Weights of a small GPT-style language model, trained from scratch on English Wikipedia.
Architecture: RMSNorm before each block, rotary positions, no biases in attention or MLP, normalized queries and keys, some layers without positions, exclusive self-attention, attention sinks.
Each number is 200 + 40 x the weight over its row's rms, rounded and kept within 0 to 999. Layers, rows and columns count from 0. The size before them is the row's rms in percent of the matrix's.

# o: layer 7 attention output (transposed), 64x64, rms 0.19, rows 1-31,33-63, columns 0-63
# v: layer 7 attention value, 32x64, rms 0.176, rows 2-31, columns 0-63
# up: layer 7 MLP up, 192x64, rms 0.219, rows 0-6, columns 0-63
# down: layer 7 MLP down (transposed), 192x64, rms 0.053, rows 0-5, columns 0-63
o1,089,167,200,254,213,163,234,190,141,203,192,203,214,226,298,204,174,192,186,245,122,220,202,297,155,205,202,221,166,216,262,155,262,240,136,194,209,161,176,153,193,219,280,126,197,250,166,254,274,212,213,170,208,198,135,155,257,218,201,217,228,218,213,159,182
o33,089,235,208,289,216,173,170,169,178,280,163,215,262,116,156,164,221,262,213,209,196,127,186,204,265,239,169,220,171,207,164,223,263,168,191,132,238,170,186,246,280,215,203,229,160,228,203,180,210,222,205,256,161,192,272,233,220,143,202,125,224,208,204,203,164
v2,104,204,167,169,160,195,184,227,201,173,197,209,187,163,109,200,197,222,221,230,223,171,228,105,154,117,128,185,277,222,184,172,146,248,206,200,231,246,174,221,238,142,239,166,243,240,182,219,268,278,225,176,215,215,168,155,201,145,251,231,155,161,268,171,196
o2,086,209,241,203,120,180,202,207,233,245,156,219,266,189,210,215,174,266,200,244,184,153,250,184,181,225,192,201,197,230,150,194,189,262,202,257,202,124,232,216,188,270,271,207,234,142,205,191,156,218,168,272,103,107,195,264,200,230,199,161,195,221,225,140,194
o34,102,180,190,220,87,128,250,330,180,149,200,231,230,199,147,142,211,139,179,142,191,128,204,194,207,186,188,225,182,177,203,201,216,185,219,114,166,224,200,169,225,160,177,166,184,226,215,202,164,257,170,214,197,205,168,105,198,207,205,260,221,226,165,216,192
v3,105,159,200,186,240,101,166,240,152,158,199,71,150,217,211,235,143,246,180,176,220,174,221,248,216,274,226,215,149,215,146,152,187,210,184,210,203,183,211,238,278,189,258,187,190,153,191,280,147,183,221,212,186,228,216,161,214,244,251,235,256,195,206,210,188
o3,106,219,173,161,251,277,151,187,182,233,232,214,181,189,235,154,145,133,223,229,232,210,139,201,226,210,120,242,221,188,173,215,219,200,167,143,226,234,203,170,161,267,179,236,255,191,304,244,298,197,188,228,264,150,173,178,173,187,211,175,153,246,237,165,191
o35,111,235,180,219,213,172,207,280,182,245,290,149,200,238,221,211,196,287,186,200,152,187,264,266,229,265,221,158,148,166,241,176,197,202,183,195,276,187,126,207,247,111,252,167,166,225,178,221,155,207,191,226,237,235,184,192,230,174,260,262,177,222,166,202,227
v4,097,150,226,252,109,232,183,89,177,227,166,201,281,269,233,214,232,187,164,222,201,178,203,97,222,259,208,206,256,227,210,139,160,215,191,203,195,208,186,189,220,206,205,229,209,261,216,216,148,201,196,233,177,221,190,204,134,196,193,262,181,297,233,196,244
o4,099,153,221,238,198,164,194,130,283,190,200,303,134,125,175,235,158,147,158,227,207,223,138,208,182,199,171,124,148,263,185,269,177,188,202,246,204,204,223,223,207,217,190,246,168,207,216,193,213,195,161,229,212,239,133,269,227,176,253,205,217,148,166,148,185
o36,102,174,127,256,164,234,106,194,233,212,133,166,282,267,168,197,164,212,251,222,208,208,113,169,185,250,227,188,197,164,207,149,216,222,197,200,159,177,236,158,178,178,196,147,183,217,186,265,244,199,207,155,210,170,110,189,204,175,220,127,242,263,160,201,223
v5,110,221,191,189,194,249,218,167,251,148,197,208,149,154,254,154,161,233,156,181,172,217,162,255,227,279,190,159,176,186,224,191,141,257,173,159,147,200,232,173,213,222,158,176,168,173,300,181,215,274,257,286,235,221,185,194,235,230,225,270,193,240,185,160,135
o5,093,180,166,216,192,191,200,156,158,255,216,160,234,254,205,264,232,233,234,266,178,198,160,211,147,266,199,222,207,199,196,201,245,188,184,266,291,229,207,132,237,265,237,205,204,134,273,243,251,193,173,239,281,197,135,238,161,213,214,271,191,161,190,210,231
o37,109,192,136,86,182,246,186,188,194,127,173,185,217,174,230,200,239,206,237,136,201,229,161,283,231,186,182,222,144,202,128,194,140,243,192,145,180,160,213,233,180,249,130,138,185,163,259,245,197,228,248,216,166,206,229,239,228,239,238,153,212,207,211,240,148
v6,099,224,280,193,194,248,209,174,227,206,234,180,202,210,183,129,161,269,171,201,222,155,244,170,137,186,201,200,245,153,220,259,178,184,276,199,154,259,169,210,190,235,222,215,146,156,126,221,152,246,208,237,207,248,187,256,134,222,233,184,271,167,145,184,118
o6,090,179,131,175,207,187,237,160,176,255,257,246,241,154,175,209,209,211,256,172,197,285,125,251,168,253,197,168,174,238,237,235,159,120,151,211,145,151,171,289,230,222,191,244,190,206,198,183,182,187,113,243,205,169,245,220,243,220,173,215,132,184,182,206,221
o38,102,204,115,162,123,177,237,133,153,144,159,169,226,239,145,243,200,232,174,222,216,150,272,213,239,180,175,244,193,177,186,200,159,190,256,199,214,231,132,136,208,176,151,201,200,201,166,168,205,200,179,158,262,250,263,243,136,217,232,224,158,175,286,221,213
v7,110,231,156,209,167,167,193,249,230,195,219,221,257,180,295,191,211,169,146,228,229,230,181,217,128,259,125,235,210,206,109,271,194,250,172,219,224,179,138,202,259,233,203,175,147,220,193,130,186,213,256,266,191,201,153,201,204,235,185,190,212,241,241,218,118
o7,113,179,207,176,178,219,221,197,125,225,192,207,138,182,245,225,213,141,244,189,214,213,160,270,265,239,158,182,153,191,227,165,252,217,236,196,160,269,218,126,233,188,233,211,162,203,227,230,107,198,226,295,206,224,120,209,251,164,173,187,233,175,218,124,249
o39,121,169,238,228,193,210,195,197,232,204,234,225,243,135,172,240,189,175,146,175,155,229,211,168,160,179,193,181,230,131,152,211,156,194,193,251,216,168,152,224,269,244,121,192,284,190,298,248,316,236,192,218,164,183,169,211,161,197,196,197,199,258,245,181,141
v8,093,175,203,241,139,238,234,203,219,195,137,161,204,154,204,195,252,188,187,183,118,95,98,181,110,189,150,218,170,222,226,222,209,257,252,240,222,202,269,150,204,234,209,211,200,165,226,234,170,214,187,220,120,248,189,206,216,162,160,229,211,270,175,218,194
o8,066,102,109,179,199,198,217,253,209,151,231,267,255,206,183,223,170,130,270,221,274,231,199,148,219,150,192,145,249,190,148,234,189,210,240,144,195,203,187,223,227,264,215,204,184,274,241,203,161,150,193,207,251,163,201,147,176,205,216,174,217,168,234,192,256
o40,104,162,267,179,205,240,256,178,205,206,88,261,199,206,256,149,243,252,181,244,180,142,216,214,184,178,150,171,188,264,161,201,234,137,203,154,242,228,284,120,215,196,262,159,257,247,210,204,272,200,207,230,192,198,151,228,208,235,194,180,188,180,238,177,197
v9,101,190,250,273,180,163,314,178,179,125,225,202,195,264,240,240,186,199,200,214,219,186,168,227,216,127,176,254,205,190,232,157,254,180,233,198,220,146,187,293,163,213,169,161,212,179,176,227,190,268,183,248,141,189,218,165,163,165,269,227,187,138,154,222,229
o9,096,204,216,171,284,245,129,257,278,324,198,234,223,154,146,166,206,226,261,134,166,213,194,167,172,156,190,199,222,208,220,132,177,200,174,231,214,213,153,181,225,251,179,152,256,182,200,220,277,208,132,195,211,182,152,205,142,216,210,212,204,193,214,242,180
o41,113,209,117,264,157,226,180,196,186,179,116,153,207,238,167,204,235,139,183,186,210,128,219,209,230,219,212,179,215,229,261,251,212,239,169,260,233,185,222,230,211,235,237,253,178,207,143,195,114,192,183,244,285,254,227,127,259,222,147,239,214,157,232,200,215
v10,108,250,145,222,204,222,214,133,142,140,230,199,196,201,239,205,222,181,257,193,229,158,258,231,144,189,91,109,153,209,193,226,210,242,212,151,165,234,237,207,163,109,246,114,186,233,237,161,184,165,161,230,194,224,163,174,222,219,254,170,209,217,196,216,229
o10,094,266,134,259,173,151,133,191,237,204,96,177,165,215,209,186,158,177,167,166,164,237,190,140,125,193,232,198,215,178,173,184,200,119,225,156,191,222,203,243,217,214,203,173,163,136,122,226,216,195,240,223,180,107,224,241,193,175,169,226,188,234,201,201,281
o42,118,281,296,167,141,200,277,152,197,198,213,157,194,145,174,202,256,206,261,212,201,212,181,156,219,162,263,212,169,204,270,174,184,166,198,178,216,248,141,227,238,172,198,196,201,177,192,193,204,211,170,249,199,234,123,161,266,259,189,185,207,150,186,147,106
v11,103,262,193,293,114,246,227,219,251,251,197,160,206,207,207,112,207,243,217,167,203,255,230,211,245,256,201,179,206,155,191,175,195,161,198,239,185,213,228,238,279,229,236,222,213,203,157,147,184,225,183,109,237,214,253,178,201,207,273,155,262,203,178,259,200
o11,093,222,122,244,179,201,197,282,176,157,241,189,208,268,195,235,200,237,175,195,214,189,179,174,204,115,248,193,279,239,237,218,196,166,273,194,194,265,229,125,132,218,166,177,204,234,168,192,183,266,245,194,126,155,217,245,159,192,208,213,151,125,203,225,228
o43,107,214,256,218,189,190,203,164,177,256,187,223,207,182,130,211,180,175,105,179,180,196,239,254,215,180,225,247,169,191,179,194,190,269,127,242,157,129,172,269,212,240,218,170,232,156,184,235,209,162,209,195,234,217,221,212,106,117,286,221,199,131,150,179,214
v12,093,239,101,170,180,160,250,176,223,184,170,182,229,199,179,157,191,167,203,252,239,152,137,224,149,166,267,235,173,131,167,186,95,203,214,127,182,184,213,110,236,179,221,204,236,279,216,155,215,203,164,218,213,215,194,228,209,144,165,217,222,139,225,238,210
o12,104,198,269,276,240,239,204,195,150,204,280,199,243,193,176,198,166,150,208,146,233,176,188,168,146,228,129,232,226,235,183,166,173,173,106,200,211,235,316,136,184,158,190,231,213,225,187,274,204,277,210,241,222,219,217,195,191,234,239,212,220,202,186,171,147
o44,085,141,177,166,117,217,245,187,181,186,156,229,162,214,238,247,181,221,172,249,283,139,206,202,186,176,184,197,230,223,208,142,200,177,202,235,160,239,202,191,167,227,190,228,205,153,223,215,200,120,214,271,174,227,125,268,259,264,210,210,151,275,181,218,109
v13,101,149,208,251,248,266,177,232,184,215,219,182,148,167,218,228,112,219,155,227,139,142,222,199,209,232,182,294,238,221,243,216,210,205,183,68,181,267,209,194,187,217,212,195,198,262,192,233,163,224,224,196,160,232,292,167,191,196,172,136,194,199,203,218,240
o13,083,246,105,154,241,183,226,180,248,204,165,119,186,209,249,147,258,208,227,188,169,249,170,210,142,236,237,156,157,151,237,217,235,212,134,224,223,264,198,128,158,209,168,175,206,206,189,180,194,227,261,161,194,251,184,269,295,249,227,210,226,189,182,204,174
o45,114,190,313,252,210,246,200,244,207,238,229,196,223,217,149,192,186,216,201,237,238,109,189,203,290,178,243,217,201,136,189,200,229,161,144,156,263,293,154,195,220,232,165,190,251,121,192,187,221,192,251,197,224,251,204,193,185,193,160,169,158,184,221,262,224
v14,097,194,182,155,156,201,261,220,204,249,208,206,221,225,151,184,167,258,220,265,222,146,226,225,138,237,223,215,143,168,245,237,237,203,200,160,188,246,257,257,178,173,153,189,75,214,242,166,206,158,202,108,197,172,151,160,277,150,196,210,192,176,228,186,167
o14,086,214,179,161,234,224,182,219,182,148,182,157,138,223,270,197,192,162,234,173,251,223,258,169,214,175,178,198,172,219,135,228,173,217,194,206,226,245,295,183,197,170,186,316,266,210,260,243,240,167,186,141,210,219,193,257,235,220,133,186,238,275,153,201,243
o46,098,217,239,95,196,199,178,128,158,206,230,179,213,130,160,179,189,255,281,171,258,160,158,204,149,199,199,281,253,230,245,198,190,154,220,197,228,160,174,268,210,167,169,188,231,187,172,195,276,186,172,248,120,213,189,122,201,239,207,181,202,237,200,222,163
v15,101,153,149,236,249,219,211,128,118,145,230,147,162,226,224,179,249,223,197,244,218,220,189,223,221,151,241,178,258,107,215,251,244,143,189,198,223,245,135,218,215,183,161,193,169,178,196,293,207,176,226,207,189,236,187,159,226,233,204,147,208,167,234,268,130
o15,097,207,186,183,263,186,170,195,236,206,195,245,176,190,244,204,205,202,198,233,75,167,227,229,232,235,180,288,138,253,147,149,158,192,133,178,193,179,248,180,132,190,241,217,234,136,224,144,190,206,212,208,170,165,192,186,239,113,269,258,183,170,225,200,162
o47,113,169,199,223,174,250,276,151,244,196,278,142,200,219,231,190,206,121,216,160,249,200,199,228,208,236,224,123,187,150,255,245,230,203,228,234,217,205,161,193,123,180,241,181,137,221,234,144,157,175,184,273,214,201,291,212,225,256,233,180,247,194,209,247,240
v16,103,246,102,275,239,217,185,227,201,169,244,170,228,159,210,219,195,174,263,207,198,227,259,119,197,261,193,223,176,131,145,220,271,207,228,276,201,166,193,174,206,206,199,244,169,226,236,214,115,234,189,219,217,223,186,270,238,143,175,216,145,230,250,160,187
o16,087,166,226,196,68,215,166,166,178,179,144,178,191,205,197,239,256,221,141,274,204,236,194,175,212,241,117,167,223,258,220,172,189,220,154,156,201,220,173,155,268,294,237,180,225,211,201,205,197,238,221,264,177,191,170,200,236,179,208,220,208,146,180,175,286
o48,101,138,251,163,265,169,222,179,253,271,258,225,206,172,194,245,248,233,234,162,252,244,218,204,198,212,283,166,200,187,103,250,207,179,223,168,184,114,171,197,219,154,246,231,161,221,231,214,198,208,221,236,205,196,159,222,173,119,197,134,236,204,278,197,215
v17,091,270,163,244,131,127,243,224,188,249,139,214,255,218,239,215,173,192,196,111,192,189,238,182,158,169,141,158,206,260,268,191,168,166,213,168,134,204,192,202,213,203,165,161,188,242,233,222,196,185,203,160,240,227,192,270,166,188,110,239,265,205,170,160,154
o17,086,166,204,175,143,161,176,122,188,106,210,269,222,281,210,157,254,231,267,212,240,208,182,150,199,200,218,150,202,143,215,171,224,172,229,204,153,190,290,146,168,178,258,225,203,201,135,136,231,157,163,138,175,219,216,216,230,133,188,171,230,196,205,205,193
o49,101,202,215,196,165,238,138,218,178,95,155,171,199,214,196,204,94,252,231,196,245,148,248,188,137,174,198,112,180,239,153,223,239,212,177,182,165,226,146,216,191,220,176,186,266,197,237,141,289,192,147,220,245,187,220,177,175,180,215,228,272,192,165,180,183
v18,096,215,254,161,208,170,255,210,197,173,167,209,196,150,177,205,234,235,235,215,213,307,211,132,179,183,228,262,160,172,187,226,223,185,167,174,197,181,328,160,161,213,175,177,280,186,226,162,183,286,177,223,187,211,152,164,158,218,179,149,261,250,161,174,168
o18,086,204,240,165,191,279,222,137,217,163,301,247,199,259,153,224,202,180,233,226,172,103,212,256,212,146,221,213,220,184,254,210,214,161,213,227,184,227,233,234,185,270,217,239,279,225,192,165,191,220,216,148,195,156,170,207,249,219,250,153,149,147,226,132,200
o50,097,258,150,206,181,191,218,248,182,192,189,236,222,161,218,167,231,165,300,243,240,216,218,191,176,176,249,170,204,255,207,190,200,198,206,259,144,258,147,180,178,161,197,152,171,162,256,217,148,237,264,190,276,192,168,132,200,177,116,238,168,144,222,232,281
v19,099,170,183,203,165,271,225,114,102,181,175,199,221,213,209,176,113,178,135,215,208,188,140,205,175,258,208,176,178,245,146,242,237,164,236,219,226,211,218,228,182,179,264,201,211,300,191,189,214,244,227,136,159,212,166,285,215,230,198,234,247,146,203,169,195
o19,101,241,201,147,210,156,170,189,253,223,221,94,200,190,159,229,162,233,217,248,260,133,146,142,192,256,217,235,187,233,231,228,197,287,236,249,209,199,176,153,210,169,142,185,172,182,204,126,219,160,163,200,193,178,183,222,218,267,200,183,196,192,314,200,241
o51,109,215,196,228,95,225,215,93,138,219,214,211,213,203,220,207,192,152,153,260,207,240,161,194,147,162,178,254,207,117,144,217,235,124,137,163,169,232,200,165,207,256,250,217,217,234,206,232,245,132,211,243,261,225,155,213,207,202,195,231,208,234,162,196,174
v20,100,167,177,224,155,201,188,225,191,242,272,182,193,190,233,205,154,213,165,160,174,220,208,187,209,96,255,170,150,157,107,146,183,221,110,163,232,266,193,183,244,166,184,226,197,181,200,145,183,205,239,223,195,256,169,225,187,106,134,212,276,204,226,172,218
o20,094,157,194,196,260,191,225,233,181,110,276,214,231,201,199,116,181,193,223,218,204,210,144,175,184,213,221,182,228,250,216,202,157,189,271,217,219,193,234,207,175,155,240,154,230,292,271,214,237,213,185,198,230,137,287,110,218,244,135,217,246,167,226,201,189
o52,111,200,195,158,148,217,146,280,201,292,211,261,224,239,156,245,120,188,224,193,191,228,205,177,253,256,216,197,197,217,197,216,181,186,124,165,120,236,189,244,195,192,227,193,287,204,258,186,223,262,197,195,227,297,160,165,244,210,210,164,159,236,208,201,160
v21,098,211,164,176,195,177,210,162,275,144,133,137,200,160,206,155,166,208,215,145,135,271,191,207,265,214,186,191,233,219,245,163,225,243,217,151,231,253,202,259,101,276,190,221,200,207,220,171,235,224,221,199,117,236,185,174,130,176,171,203,203,146,230,248,220
o21,092,123,215,248,280,165,121,141,205,191,220,257,229,272,188,259,191,137,230,236,189,236,237,238,180,211,236,201,195,198,227,236,220,233,223,232,125,178,164,151,251,193,117,217,144,171,219,161,195,160,168,145,159,227,191,257,255,157,205,239,169,228,180,196,216
o53,116,231,178,170,184,233,198,237,195,139,202,239,157,215,173,152,230,180,126,196,178,221,170,159,234,127,216,186,202,188,241,185,225,198,217,158,182,194,249,225,82,146,227,182,188,231,233,221,161,209,290,230,248,282,173,124,200,176,188,143,244,189,271,261,181
v22,093,171,179,233,230,169,161,210,208,229,200,172,164,170,198,168,277,213,200,206,281,179,221,255,220,180,196,184,146,250,296,210,175,215,201,274,219,229,230,210,152,197,231,295,147,219,211,94,170,255,240,140,196,180,184,223,188,257,214,166,192,203,258,149,148
o22,080,202,246,124,249,266,144,232,165,268,285,176,216,254,206,191,167,218,222,183,197,182,106,260,204,202,220,233,207,176,215,188,206,247,168,210,174,209,240,167,192,245,174,155,183,116,174,225,210,177,188,186,258,201,253,289,200,239,192,250,132,200,168,264,217
o54,104,274,143,250,217,116,216,164,220,243,196,251,223,213,213,189,234,198,187,233,156,251,241,139,140,194,235,191,144,214,161,174,241,249,223,232,213,134,246,199,175,242,151,176,203,278,209,184,277,226,246,207,135,208,252,145,239,194,190,177,181,164,143,149,233
v23,113,261,176,234,188,249,185,156,228,205,194,276,177,202,162,271,194,202,222,202,175,196,198,199,131,207,233,179,190,217,189,150,251,257,94,235,147,209,157,281,193,226,203,286,198,273,214,235,242,174,199,235,268,214,232,206,166,223,282,233,227,149,194,232,181
o23,104,122,157,205,147,208,162,285,273,216,148,185,207,236,277,164,160,217,169,183,211,221,110,207,245,202,217,183,171,219,201,190,166,217,244,178,226,168,228,174,214,188,290,120,243,147,220,181,191,216,214,259,181,270,191,210,246,135,176,165,166,165,195,246,228
o55,126,181,213,143,176,185,154,202,161,155,269,194,223,217,136,174,231,252,215,257,147,265,194,221,219,185,147,208,232,243,231,228,111,230,179,201,176,187,168,231,219,224,122,294,168,257,151,198,182,197,242,183,220,158,154,187,141,200,221,209,300,208,168,226,155
v24,106,218,168,199,185,163,191,166,188,231,228,212,214,177,217,284,214,217,153,185,268,123,216,194,137,237,247,143,210,77,250,206,197,153,300,243,172,187,185,174,181,221,224,266,213,232,214,176,194,183,206,235,182,200,214,143,197,239,171,139,147,191,202,124,244
o24,096,135,83,201,236,209,214,177,237,188,202,262,194,260,184,205,255,177,283,174,229,168,300,180,183,211,207,205,214,228,160,231,223,193,177,189,223,225,211,166,171,188,225,203,193,180,297,180,116,265,175,98,239,204,223,230,167,228,221,173,190,236,190,201,220
o56,110,204,231,247,196,160,197,126,187,182,211,163,219,169,206,190,303,164,175,238,186,128,217,187,133,293,190,168,227,166,148,178,213,193,235,255,202,282,236,259,223,198,193,232,185,195,134,189,240,134,244,227,207,219,209,233,191,198,162,98,172,152,183,159,191
v25,100,245,160,198,170,248,190,256,166,157,221,210,190,210,281,214,206,263,235,171,215,148,191,185,277,211,172,259,185,106,224,192,171,200,182,220,259,194,166,256,176,194,233,211,226,218,312,230,212,198,286,166,190,230,149,224,141,155,240,230,220,220,142,210,242
o25,087,185,275,270,185,180,178,201,197,183,150,160,168,192,203,155,220,229,104,178,147,210,263,165,198,214,227,160,241,282,152,153,245,217,199,256,196,119,198,178,238,255,99,159,161,201,153,168,242,166,233,230,192,226,259,223,153,220,190,185,199,247,206,210,195
o57,099,224,182,205,192,210,212,271,195,198,180,163,193,216,220,196,176,102,183,225,240,247,162,273,188,289,185,220,215,218,164,163,173,239,196,182,228,228,215,185,225,194,204,189,231,210,213,204,223,175,203,242,349,322,206,180,284,204,178,207,238,143,213,206,185
v26,099,214,168,186,138,106,219,151,182,208,230,271,140,183,207,223,192,233,202,175,191,262,165,250,241,209,143,243,281,214,234,213,269,236,202,253,180,220,230,127,247,219,223,240,129,218,177,254,188,228,155,193,204,176,185,206,204,151,187,222,312,206,192,203,237
o26,077,104,205,199,213,177,172,192,180,224,105,143,225,188,187,214,219,184,206,223,142,146,171,113,199,157,156,226,157,248,193,156,129,238,163,239,177,269,179,192,199,161,176,228,162,203,248,234,128,253,250,176,198,186,149,211,206,233,124,197,212,181,224,129,231
o58,116,237,266,193,210,208,217,170,171,168,197,224,159,276,232,145,193,205,207,257,221,215,197,159,236,261,214,134,165,198,112,207,247,188,177,222,197,169,205,234,149,166,184,124,255,298,168,213,169,233,135,219,239,200,245,256,158,130,196,272,236,223,206,173,200
v27,096,117,219,183,270,203,173,168,204,299,125,185,226,182,178,233,203,207,133,231,237,230,120,210,213,207,154,249,238,171,222,196,163,153,187,186,217,247,258,218,182,195,157,240,174,219,263,183,191,203,201,245,197,183,202,267,224,202,318,263,195,207,226,226,246
o27,097,172,264,216,190,251,228,214,111,140,220,254,236,179,139,171,234,233,163,262,154,179,139,206,194,251,160,205,244,266,136,258,216,188,189,166,261,176,143,225,167,229,228,207,190,183,225,259,228,174,177,269,174,128,198,248,216,147,156,207,203,167,167,162,215
o59,094,218,179,176,152,207,176,129,237,177,189,155,167,225,241,181,192,136,155,195,195,182,156,202,243,222,237,238,150,152,225,152,263,277,220,239,258,177,230,183,146,287,255,218,189,185,179,245,251,189,222,164,224,125,166,163,200,208,155,208,121,268,256,234,198
v28,091,177,211,195,169,202,219,162,176,212,248,132,177,210,254,208,211,184,254,185,201,211,175,224,201,210,249,246,163,239,103,173,193,198,245,185,163,197,184,138,158,299,150,170,128,216,292,225,211,182,243,167,239,250,174,150,166,218,224,124,155,147,175,185,138
o28,098,149,227,186,278,216,269,232,136,173,159,137,166,239,226,252,199,250,190,108,170,251,181,190,260,212,183,170,157,240,209,222,116,226,238,157,227,152,229,196,194,172,271,178,265,152,253,199,177,245,175,197,234,255,229,199,155,187,194,260,170,186,223,197,213
o60,111,313,127,147,222,195,195,244,166,232,252,217,211,172,192,124,195,178,143,228,231,167,203,191,236,263,249,216,172,210,196,229,234,177,193,197,206,267,199,128,131,285,142,208,166,197,219,239,195,169,233,264,206,158,217,190,197,183,253,155,243,158,192,137,194
v29,100,158,226,222,215,235,212,153,214,230,213,139,148,250,104,198,235,252,228,93,232,209,231,245,198,207,188,164,185,163,184,256,208,245,255,129,234,240,232,203,237,239,147,192,187,242,195,190,283,192,192,245,207,121,116,180,189,164,175,189,228,203,182,169,222
o29,090,181,221,247,144,158,145,185,208,148,240,236,180,258,163,269,152,202,194,212,146,239,144,150,151,186,233,166,149,231,245,144,202,222,200,315,159,160,181,199,226,190,189,217,164,233,207,167,234,200,211,171,207,188,238,227,152,248,226,175,270,167,212,304,189
o61,102,208,199,147,242,234,224,171,144,256,176,160,215,249,157,203,271,133,237,215,225,129,225,265,214,222,167,156,141,183,240,203,182,190,221,168,203,277,167,141,166,210,176,245,199,217,209,227,149,225,161,149,178,223,237,167,207,237,213,253,185,229,179,73,168
v30,097,239,160,172,220,254,235,136,212,171,235,172,156,177,145,248,201,172,140,202,245,234,136,162,180,214,246,205,225,187,171,249,129,231,186,191,287,205,214,235,129,240,168,203,241,177,216,211,118,187,215,151,223,239,140,217,216,189,199,249,272,146,132,202,248
o30,084,181,288,228,242,164,247,151,165,227,164,283,178,192,186,205,137,213,202,167,219,205,216,200,121,176,229,160,182,188,216,252,237,194,218,183,217,188,178,157,92,186,197,148,183,227,211,168,203,212,201,153,116,94,231,202,227,160,166,139,233,203,173,137,208
o62,112,217,211,180,229,237,143,189,157,166,247,171,205,228,245,165,273,130,184,233,210,222,130,184,247,166,186,243,243,229,144,240,178,234,121,220,222,245,178,175,269,252,166,216,141,252,198,180,121,208,150,245,239,220,160,221,254,213,226,231,231,209,221,184,284
v31,103,155,201,197,160,191,194,163,287,223,143,207,163,173,247,151,274,204,214,265,118,140,123,193,210,191,183,246,178,238,166,221,184,219,254,189,197,202,220,188,186,192,212,169,208,229,247,273,252,210,189,187,236,116,180,180,214,253,224,207,291,229,285,173,210
o31,099,191,133,130,164,161,228,169,201,142,205,183,191,171,229,179,181,134,169,135,254,172,177,237,228,163,93,118,175,232,180,176,169,203,217,242,216,262,173,165,277,221,198,242,180,185,128,182,219,178,243,204,132,231,124,213,258,193,216,197,217,216,243,216,197
o63,115,147,120,222,189,231,180,211,210,243,251,152,209,202,187,154,245,231,229,252,172,169,124,168,150,223,196,217,258,219,203,151,250,158,191,211,179,242,256,134,131,196,211,115,166,217,238,221,164,214,157,233,209,170,284,227,166,160,253,269,169,252,184,220,197
up0,095,213,194,166,237,216,266,255,222,168,245,221,225,159,213,204,214,204,184,275,246,216,209,180,220,235,166,219,193,207,247,232,196,124,249,190,145,256,145,260,170,249,205,238,185,198,201,78,227,148,156,304,169,223,189,228,190,198,257,159,178,248,159,215,231
down0,090,177,228,234,236,179,221,216,183,199,156,162,188,245,133,233,225,190,261,178,224,174,149,138,199,160,227,222,204,243,198,246,156,230,139,189,205,156,165,166,170,140,225,244,200,169,201,215,172,251,212,175,167,240,267,183,174,184,279,258,328,292,191,214,199
up1,086,209,161,178,210,196,222,213,234,213,208,234,133,170,222,197,233,195,243,233,162,264,186,190,118,177,126,152,186,217,220,243,216,223,140,239,143,184,188,155,148,213,190,270,229,151,254,180,240,234,225,280,218,242,286,206,249,203,270,196,228,132,206,238,262
down1,095,182,202,182,164,132,204,154,178,217,166,167,125,129,237,193,172,145,272,193,233,191,169,116,200,222,192,298,208,177,241,234,109,228,100,165,245,163,177,266,206,216,187,224,194,216,181,248,242,169,222,193,147,168,152,195,213,160,218,201,211,167,178,236,196
up2,085,191,125,222,174,195,171,188,198,243,226,150,286,159,247,194,189,164,212,198,187,236,188,138,240,168,214,125,246,203,194,150,140,177,205,196,106,171,211,209,156,168,249,191,227,117,191,145,251,135,162,191,208,222,186,134,251,202,150,231,241,249,192,140,172
down2,089,209,144,203,182,249,215,172,126,226,281,199,218,164,167,190,189,188,248,204,246,246,201,271,225,185,193,164,205,118,128,148,147,208,202,200,218,247,278,139,193,172,214,232,153,238,229,174,248,160,199,167,209,172,246,188,244,247,236,184,164,95,222,219,158
up3,097,181,182,213,160,247,157,177,185,127,233,223,169,213,163,209,192,260,247,188,222,219,274,188,212,204,229,211,197,112,179,177,207,236,130,253,129,227,168,201,232,201,204,263,115,222,186,236,219,219,184,272,284,191,214,192,222,151,240,156,221,241,159,230,293
down3,094,146,256,167,203,170,185,293,198,183,226,185,208,271,157,240,207,196,202,235,88,231,239,196,218,193,240,193,251,149,212,230,152,282,172,182,205,125,204,221,224,126,200,261,210,209,202,175,224,222,148,236,248,281,165,147,215,157,194,233,208,182,220,158,175
up4,109,129,178,157,198,207,153,157,158,140,287,167,193,192,209,185,166,143,204,162,192,155,179,177,213,158,253,187,148,277,159,253,233,228,192,224,233,219,145,185,216,206,301,208,211,192,141,238,214,249,209,190,204,324,210,174,187,177,216,210,134,152,186,203,197
down4,099,111,253,244,188,186,174,177,178,255,192,121,161,190,224,243,194,242,223,285,101,202,214,159,231,173,190,165,228,114,203,161,203,236,227,209,167,186,196,99,193,190,208,167,175,216,173,210,222,130,203,150,111,197,161,163,203,210,216,147,212,171,204,183,178
up5,102,225,173,206,191,123,243,223,235,181,116,158,199,188,278,147,160,178,165,191,308,182,167,242,170,217,236,229,173,226,149,172,126,205,272,205,174,212,141,192,146,206,231,182,240,267,177,168,222,174,267,194,199,176,173,231,156,280,242,218,168,199,223,212,210
down5,093,224,147,190,213,158,261,257,193,203,186,197,174,207,187,164,248,176,233,204,195,149,152,227,144,189,196,199,229,249,140,185,159,266,175,255,154,204,230,208,247,79,206,243,160,204,204,175,210,275,176,142,198,282,216,199,254,140,208,140,257,186,206,145,225
up6,106,222,218,267,231,215,159,150,184,176,192,188,300,137,211,194,166,218,126,181,271,268,254,108,212,218,196,183,247,258,169,216,252,202,220,155,213,213,163,168,170,208,184,236,190,172,222,176,143,241,209,217,207,294,180,205,224,182,135,158,120,219,202,214,201